Part of a small language model's weights.
Size: 8 layers, 2 heads of 96.
Training: a variant of SOAP for these matrices, 244M tokens, 3721 steps.
Each number is 500 + 40 x the weight over its row's rms, rounded and kept within 0 to 999. Layers, rows and columns count from 0. Numbers have three digits each. The size before them is the row's rms in percent of the matrix's.

# up: layer 3 MLP up, 384x192, rms 0.155, rows 260-281, columns 96-191
# down: layer 3 MLP down (transposed), 384x192, rms 0.142, rows 260-280, columns 96-191
# gate: layer 3 MLP gate, 384x192, rms 0.16, rows 261-281, columns 96-191
up260 095:485516505510496506480537480530517484462478520464544505520500415491530544471517441463466498545413493476512479567505554554429420484487465470516543540486535447517618534493506512502504505480525515442524516467504509435545438512496558464551469532481443514458429492576564498524500501436540582481
down260 101:522511557556465544524492468518545499561588510587500488498565466413519465422512514520518425507514528460471463457555492528463500435480477428447504464512482415508541518462523438510491508486558536447580577539471489546553508427547494534476510426471478459569515488509567503502443494467501497480
gate261 097:452495452480541528552515583514447471498510531474480488466527471582503503459510553484467447527517437484486483463455487530470456494550431557483414524564530447486558544473555566488521523507547502452536384579513500456506492516447564495516539510490543532522511495538519576484468521512493496502
up261 100:392485483515445592504448539490519522509464513476528561498598512517527419558578518467488534493510554520508516547477365464487572471508482547509459523539512486545515449503482603423530477518560547521524468474522518399528495474494504457557562473498521548462465489533448472460423433577544523560
down261 102:459554453439487570490522595561492618533522474471564505506524431520539477493476489519525474478553524478469589510527545506583508520482423452526535495484548511525554436470502495537531463541534542443498546497464490576544478527523513531500414561464544499489460486491478435481450490460568466561
gate262 101:492493500495521460538473584471599512507503542499522441471470472435439479497451535468432467477493513492596497477460443509483482542462501547498440523560535508524438426483472481547515474498496442514547495488491475595484468485546441467471565468475482457538564537549462471538548506513506437492
up262 102:526499483516515510470573472505514495495490507578544575481505495486514511504491410420554563553517494546474441521493544511566515518514492566501501513497463522523489444499556501504458547460474517530568505548524389463476507510463443534497482548445469395485471546516507455523517440572561509469
down262 101:513489539486482488469512482423407500477511532538502528484387443527511455470491483494547566528480535547553507483424505473509438465544491489473552469426491530472509532480531522590548444513536469496502504579477511480500490484488538428538497479584454516408494469531594526501491584481507545472
gate263 101:520533529526564535498488584557449463486579458494505538462430518568491531473459558514494434469453462520518434472516485533545500513480521495532527499459411442565511556466581587543458487529504430507454435468463567458548505454480490467468541460415441525493407497514579511435482485496562409495
up263 103:523475486417465510547423570518496534490482449510514500441514472488480488445462484488469448467444543468498474465508457456480494460536527471532521435533402449552532467491490528488468445475463485575502569501536450470501476533390510497539438528447429439507557598509495523533466548537554548481
down263 102:539421532510532446492498472457513542592482538502512518474479423506448606455540471536541572493513552475467489492561507530535531550494526436547465595472549562585517440424507437522554577481553530520499539479480506521510482506486585423494502533498483541433480493548454517503519538483496510515
gate264 104:543472497482537501511485460533488458522474588575564502533404515521565507480442553414471543549506488424508443547505460512465453459479487509550459515524523515514510472558482486465449454483545543525501481485540464485603478627498566546509487480602546484488593524438492489502517532483477539479
up264 103:487553494514495472505509516515500490552491492444505437479499451539512517453563533571478509476476484514569509508493542462499465544452410466530427539476487486515498408452497424503590504496473602492505487483483493538510447501422460497520473519500487442529478560467523492491473494492432495446
down264 102:541480503469471545469492524539541538538499584469469496516467457575451514475490519539536500541507435424501508521515509511516510492530571535514496491554537446481466538474448500494420519462434531483493551523497547481585409529510498446500449492510563510520474513473548473559410502533477457509
gate265 097:538560457484474539443505412476483419533521514479460485506506492475509469534506422466477525490490524527503524556541504489460470441489543540512597490537532531488558478482556488608466473501520546460518452498558547512463502480588537531502569421463523485479514458492547519512509528609540488522
up265 098:518603572538501609448522501521536417451528577468469515449473442486482534476559502517527486547542496492455456508530492528487500560488457461490497503490491575506470543511505508411490439464557490509472541441476513499456527459504519551472469511476515493517486459564503434526511566571490501558
down265 095:509558543585473520459547491477487462496586499487544527464413437530546498417505467413538415500470543470453521513542584484464524476462486555534474530509479438451473493507454562488542521452500470430496474559462503400554542500531501550487598513480496484415537528499472477536483505582519488462
gate266 106:522517508483539530507507585467499506477534550489526522530494562561490556454514522492518475489534442489545405517481485564422496469441418560490477488583488563489514511471501463515576513521476502540472475468523406531498482396447435491485490463426506491480472515492464471479456512538488562509
up266 103:526504489488473532490497448511499507511549523490550524460508515532418479506424450426472462438547540469485533457522497531454499506524546608457538576544477482623530452496478555518473520561469513466506513490498566399527450507520525495473467469475460536507506526485466476480524514511530505530
down266 106:485454497444444381535461472512605515510524478581424506512496487510504500459523508505532480483472574511442556517514501504457509596487482490495510530517499541494519565493504464506433535526516482433470574486492450548532450480507490527444432468492481511556531606520527468470455531479466582473
gate267 097:488464436490486515505486497492518522475441429482496521512495462456620542465515480532549472500548517500459550462431491493513528476536534448462481474507574500425507523530524539441482517459494556465459421511535490435524571497519506525449492544532492528584469497489460460499433453485471528530
up267 100:464412465471504474444486505512433589521514476514418493469561525526481481465512437452559504502501508508589503481551524502494500551579426505503510554496474555554560411534545441508528538532456489464472502464516489494462495499504495540498533431453535487585488452490449537453435567465429524496
down267 102:488524524587468528427504461530486548448454563445488419516565521474496495567467487506485535521468567480473506477421496448494494478536509532530428551489463494555531500536508422524525468409502455522516509491543506504485493393483385491509580563498458588467468485542507503532533489534466433557
gate268 095:461534535427535490555519533480388472496514521615462512504482456448454483465520461506497459496535488553542493474509555489584541527541436463509489486513453480538434537535452528594518502524498565521472526531441495489512548515517496448480496477438531464550550538513528459503562425507513518542
up268 093:500506492521551431437435488502501504599507440430443553472444549493493539524503462458441514536512580548503408456464463518486476475559530473547489518470479488455523476425506450546426503463475470470500517503581471487572530502471514544574455520519484495490482493554467434525500554482482528484
down268 102:534541484509508466492452505503491485479546542453501477553520477502498548456508584501509565496482564571504462536548514531572442522521437502400456534556498403447522474432531527438486472487486459459575477509477476575533539485503542428509518537506452466462452530432543490527508460476607532452
gate269 105:516507537571441490478516597566491452508519475514483529528489516408460484482427508500451506497539448487494499504482473477480504475500469458446488523485417456500491434517552507519525447521578488486512569447507489596509499441559470535564511520442537506452451458502499493431462520499510524565
up269 103:494504496511564443395472464541578509518519522502428485514412524557458517475447540493512495515488464512536460527451529517539510513487549551528562484482483524492467492537514572603506478492432540463450531552492528520485488541514543445525501428407496501449549497473522483536547471519492545550
down269 099:563509481506530459553477439446527521487426428463474521591473514543531482480496474542516525439488504523577491468428567473477472486425496522525585464538477481514471529493410500567571521504480564489445533525466506547471545496540510541527511495509506492492507478434500525495460532521423540469
gate270 105:495448459565538472511456504475498500511460459440470539478526518435403493468478526466504504545529498539490451497556372531505526503507475492557477584596530511527491478476539490541520522519579465527554521478450454490443449488511458537545473470529478481508509475535495529497475455459490575504
up270 100:474512544497511582475428480431480483449442484555535469584558442522589536498457528416537557445473494488500526512435442437512513511509516521405504500499532467508494499546494524516465495500450551489505508465536492449561536512551477481566461509483528500509518458525566492415537493494500480482
down270 106:465515444519442493455443490405487529483451471400516499574544481503536500476487527523495504530530534510543463453467470477484535498475555573494426484536500514595448485450498518490541577584481469608515438554481502448559544466516545511547475509492480520474492494569514553529487501495455518514
gate271 106:528600542549473497523504477486462580458489540476493488484533517493427522503525494490498425429495457568522476480458488501487499622577480564472486452444521488545515497540504465517492502512490479599487458481472492518535489402480393525508525470461548544522530547467504587486538494493465435438
up271 108:442460563534499554531525480539536387516470453567508462510511489551518505501530476488510560513492540510477513465485510501510562517550431477512516473502407570497445508474561493541507517469462500555529491466493502541548536503574441517414572479460501472472456494504527481530468471473480448511
down271 106:519443554447499565576550431498451488511517461437415523542559524538468440528473490431528539494482471523512508513503565500518510500487507501522490561569552460523456519418447502514452526410449537465499564448543545502475468515502538486524470498565526549513451495440515530515580430479473522527
gate272 105:504554543489561512562506421496476505481528537566513528515491447576482497508455482448539500452485458512495507472449512498550400488490504533442478525440576447428459512498520511519536435505528461461492493569555440526499556562474514436509471487480430510515486491451411410504501447488484481478
up272 099:548548457571491480442518407582550489514538495444484450493550469539532563500536496557513548524510487444519488497533474585432452592516557567543486542469568567496523518519489497408529484518473467471554524517480478459428580563471485468508511492518512519438474555536501557479474471497478478506
down272 103:523540465434444533507516449573514517434503553444472591507483511530518430447424512500512576466469504547555508503447502505517482523487536524508520499482443548409566578541448478557485445509472465442508505520532397513474488478541448513487500474519507508493490491531517488502413491504472519520
gate273 084:463475466470544518500473556423514515494545546538536532544541555558445529575558482556485571494399511511487498423458522430544505508494619496484486477440508485489489525500481554555526426467515517511459495496440482436472437443432517422471490508418496496478564484537511488547507561555471545500
up273 090:489461539491591523532537579495489446489521533486486479521569475474540521483497546469467546458457509517527459531512463535496573539467499535456478499536418468526506501478518499470576507511508439543539493466436472486525470477515461564572519377520478518587530458492431442394451514506497434506
down273 081:431552485512471498581466444500489511501467480485538475447435523499516569489458534466483536549529548450487494465524479475522499492467493528546459481526583476460539458526534534506527386463526525491453503509529583456507472467467546461579492585523541494544405503507531481549473462570541550545
gate274 109:475496533581491507499518477501426451447507471536472526552535482552535510443521380493509529505555497494480521592494513507508577580558440465503479432493544436523520473446574549573522573453501536534483512509562484544492538529559517475567463472451545490451509523485528458507446473453544508526
up274 100:567476527501500541528544495460485468538440445484478487537514511458596532440434482544477496496517442538481531485455393482498458557544510526587524509456453526415491444569494427502519459497484471487492460461465518467468582544442440543530532513557526486477530475490488508509492524492426560428
down274 107:442480442530497591467474454490432476515467491440454492496596504472485514437509569498449481479504538493534474498446512574494536475546448496487528499481529521555506543490490498512460540504506514533533592504500475528539562571535470507501535593451523510497459514405500454437520442495482505574
gate275 100:515432469468498525497457525532453520575483480493491461551501460440497563480555464535466471528464465453545526490576517528444442471562549558478454572468486465496537524556489498522492515507533468480577509572528503452499392530476430512529498514483552507490525449483488507475482493544567391490
up275 100:503540467591595539473534513515546502512445541474530506406492547413496479463531527530531495586468473522485528533565538412500505467577454518535413498424506508490512532500493575484500494566462502531546510504486473461516527535519507420534461508444568539470585533456508461519484512438517460521
down275 097:455498538497505587550466501482455489462465551494493538543490504521418488546489524420544487540477540507441453510578477534564455490462562511449490481466459524452480447530504475511384577432488592473520529480564513468493428517570489557515498473473506524550442430477507504575491462550498555471
gate276 093:545518501575565512473510476455421428500447476462479486533475495486497547483433457497504462499553457454487495490485492481447409547542587482484503451502491406450556501486488469461484455516567458471509453605560472547484527490488476544537471538534480479456520521442542434504510491453456500462
up276 091:450516551481536497467443548522473463498565533499509552534448528555454613501452479495469526524452447484468436502507495476467489502513458504521518435488453489533447474505505491514477524503531522526535545541508513503499521523482514533524527545527447461570599558499489458537541495424481498507
down276 098:466493405479487517483482498509554431479459500490540502573558487458440493479479536502442474496483488538455477503483517568518430494451557518428412555581470465464525526536505524580508508503537518481528480507505456486459502465511565470485536462465414483571526573491457449492485500562457598462
gate277 088:494476484493499526461496447489465493465578523497424474500481527486460569592441533483457512516483503571506507519429487455532445485513522504444575464493440559468533573503539461453477523438461497462544485473566544487498516461506530459596501470538414472503539513457465415487450463462538503489
up277 090:425476537525472542396543465480512472452451505549452501487482518491505492412516484462480464526520536553493433530485512454491474560492558519456524507520455540515511540551478575479486520461493579486481587474501476478513503520539533475505500438456489481538569452563499461525542509527411563528
down277 083:562593438595450547562534537524473482480439484462587505578486525538436472582519508513569471458458458503489548458566518516520507553492487527534492519453503460516492437447561504531481479472493491520477441451545500526452555518480488482484507505478494568482475499575507504509528556465543463547
gate278 100:488523494494542469387443501508467493475454531535460444524502457523408442480506473538467500512467537461546446544544504509482461523472572503472506515461395486519496516468490496510520465538497533452508513449542526533426463511485416535464473503567440478567469553517497466489448537435528449509
up278 104:449497523460590501571475577479522498504531507532464540529484470465496475469545442585483431503516510515520482477559433485531511447577482587506515511476563519441484525516495476509472479504454400543500463468561524486511570539478516505468513501505525494541475451513521575496474433460458527560
down278 098:497475468488412583487501515490489474457469488542499465539482530524453447556505482539513536590431423440511470469469533522509418458484475498571490470546500518524518458560517532474479426446467522532459515495505455585520496495522464454510493521556479514472515482468474531565534478468524504525
gate279 105:468476473482547425480486499448436530524480539486545509487554560477510526523503526473524518484497380502516466440481485553533477519525458560520475602542518528517504605556533545487553514502550456461536477509506491542492522440498463456502559525467504453492453484510494468541514483463467520493
up279 094:493512426434581487471423500475510505462532567520543445426577466526500544520511463492402508493562467565517518452528509502523586463460472471480536527519492562522551505573491508503568575551513482476457508442442496449507482480534439510476472510479517475507506517493467472489468493494468502470
down279 096:522526490572467444557536515528460494513521505508523470479593589467477532504523500539536506542500436566478467465492475484486497466474497436441496453500531488479512548477521440509518510461573594430531604506536487529492467504569550508558532521461508468540516481437494512607527524446464519506
gate280 102:547454467471486454451486554507462478549484467544508556516495458475475503516559483526458486485480512440508531538504541487449523578536474508459488521422570549495449559456516509505491438547409497503512521434551541581596478495516461450477533464544576437543487547495459444477527476544488564549
up280 100:493511524456487496508469431567548464527537493520486570556520492499542515498474463453510515527581516583533529425478493523517497472503469478435533459470556557448421478550518510458452500481488524541502477450471499562504474484529487426513560481481517505534490563528568498467452515467431539472
down280 107:462606542516491471531505498540471514512590510472578481517558457510544503463497488508496556519490464537434468442482468516486426551530449458488464475510465515482431465470491456496528484485462533484477529476442498497441502511558542452500513588610496460495430528497439556479516486411495475510
gate281 112:459523552487426526487493486461494523469451588512494467512565491472507541490479512425492486528534441438480484485561600521558479459510558530450524455477439498507533450532480556595450510463458544523451482449495508436499481497464554533516462488475443513499454513470506458451507501465484494498
up281 105:443478508472496369502514487507430476529439531502558559556493511554503461466515508502483520523500435486486478488549506566536526506508478561430572400492511479483567542429507473509509507504423502536568462477521510534497590548477554541492524505592531461490548458516457493499488474508508513499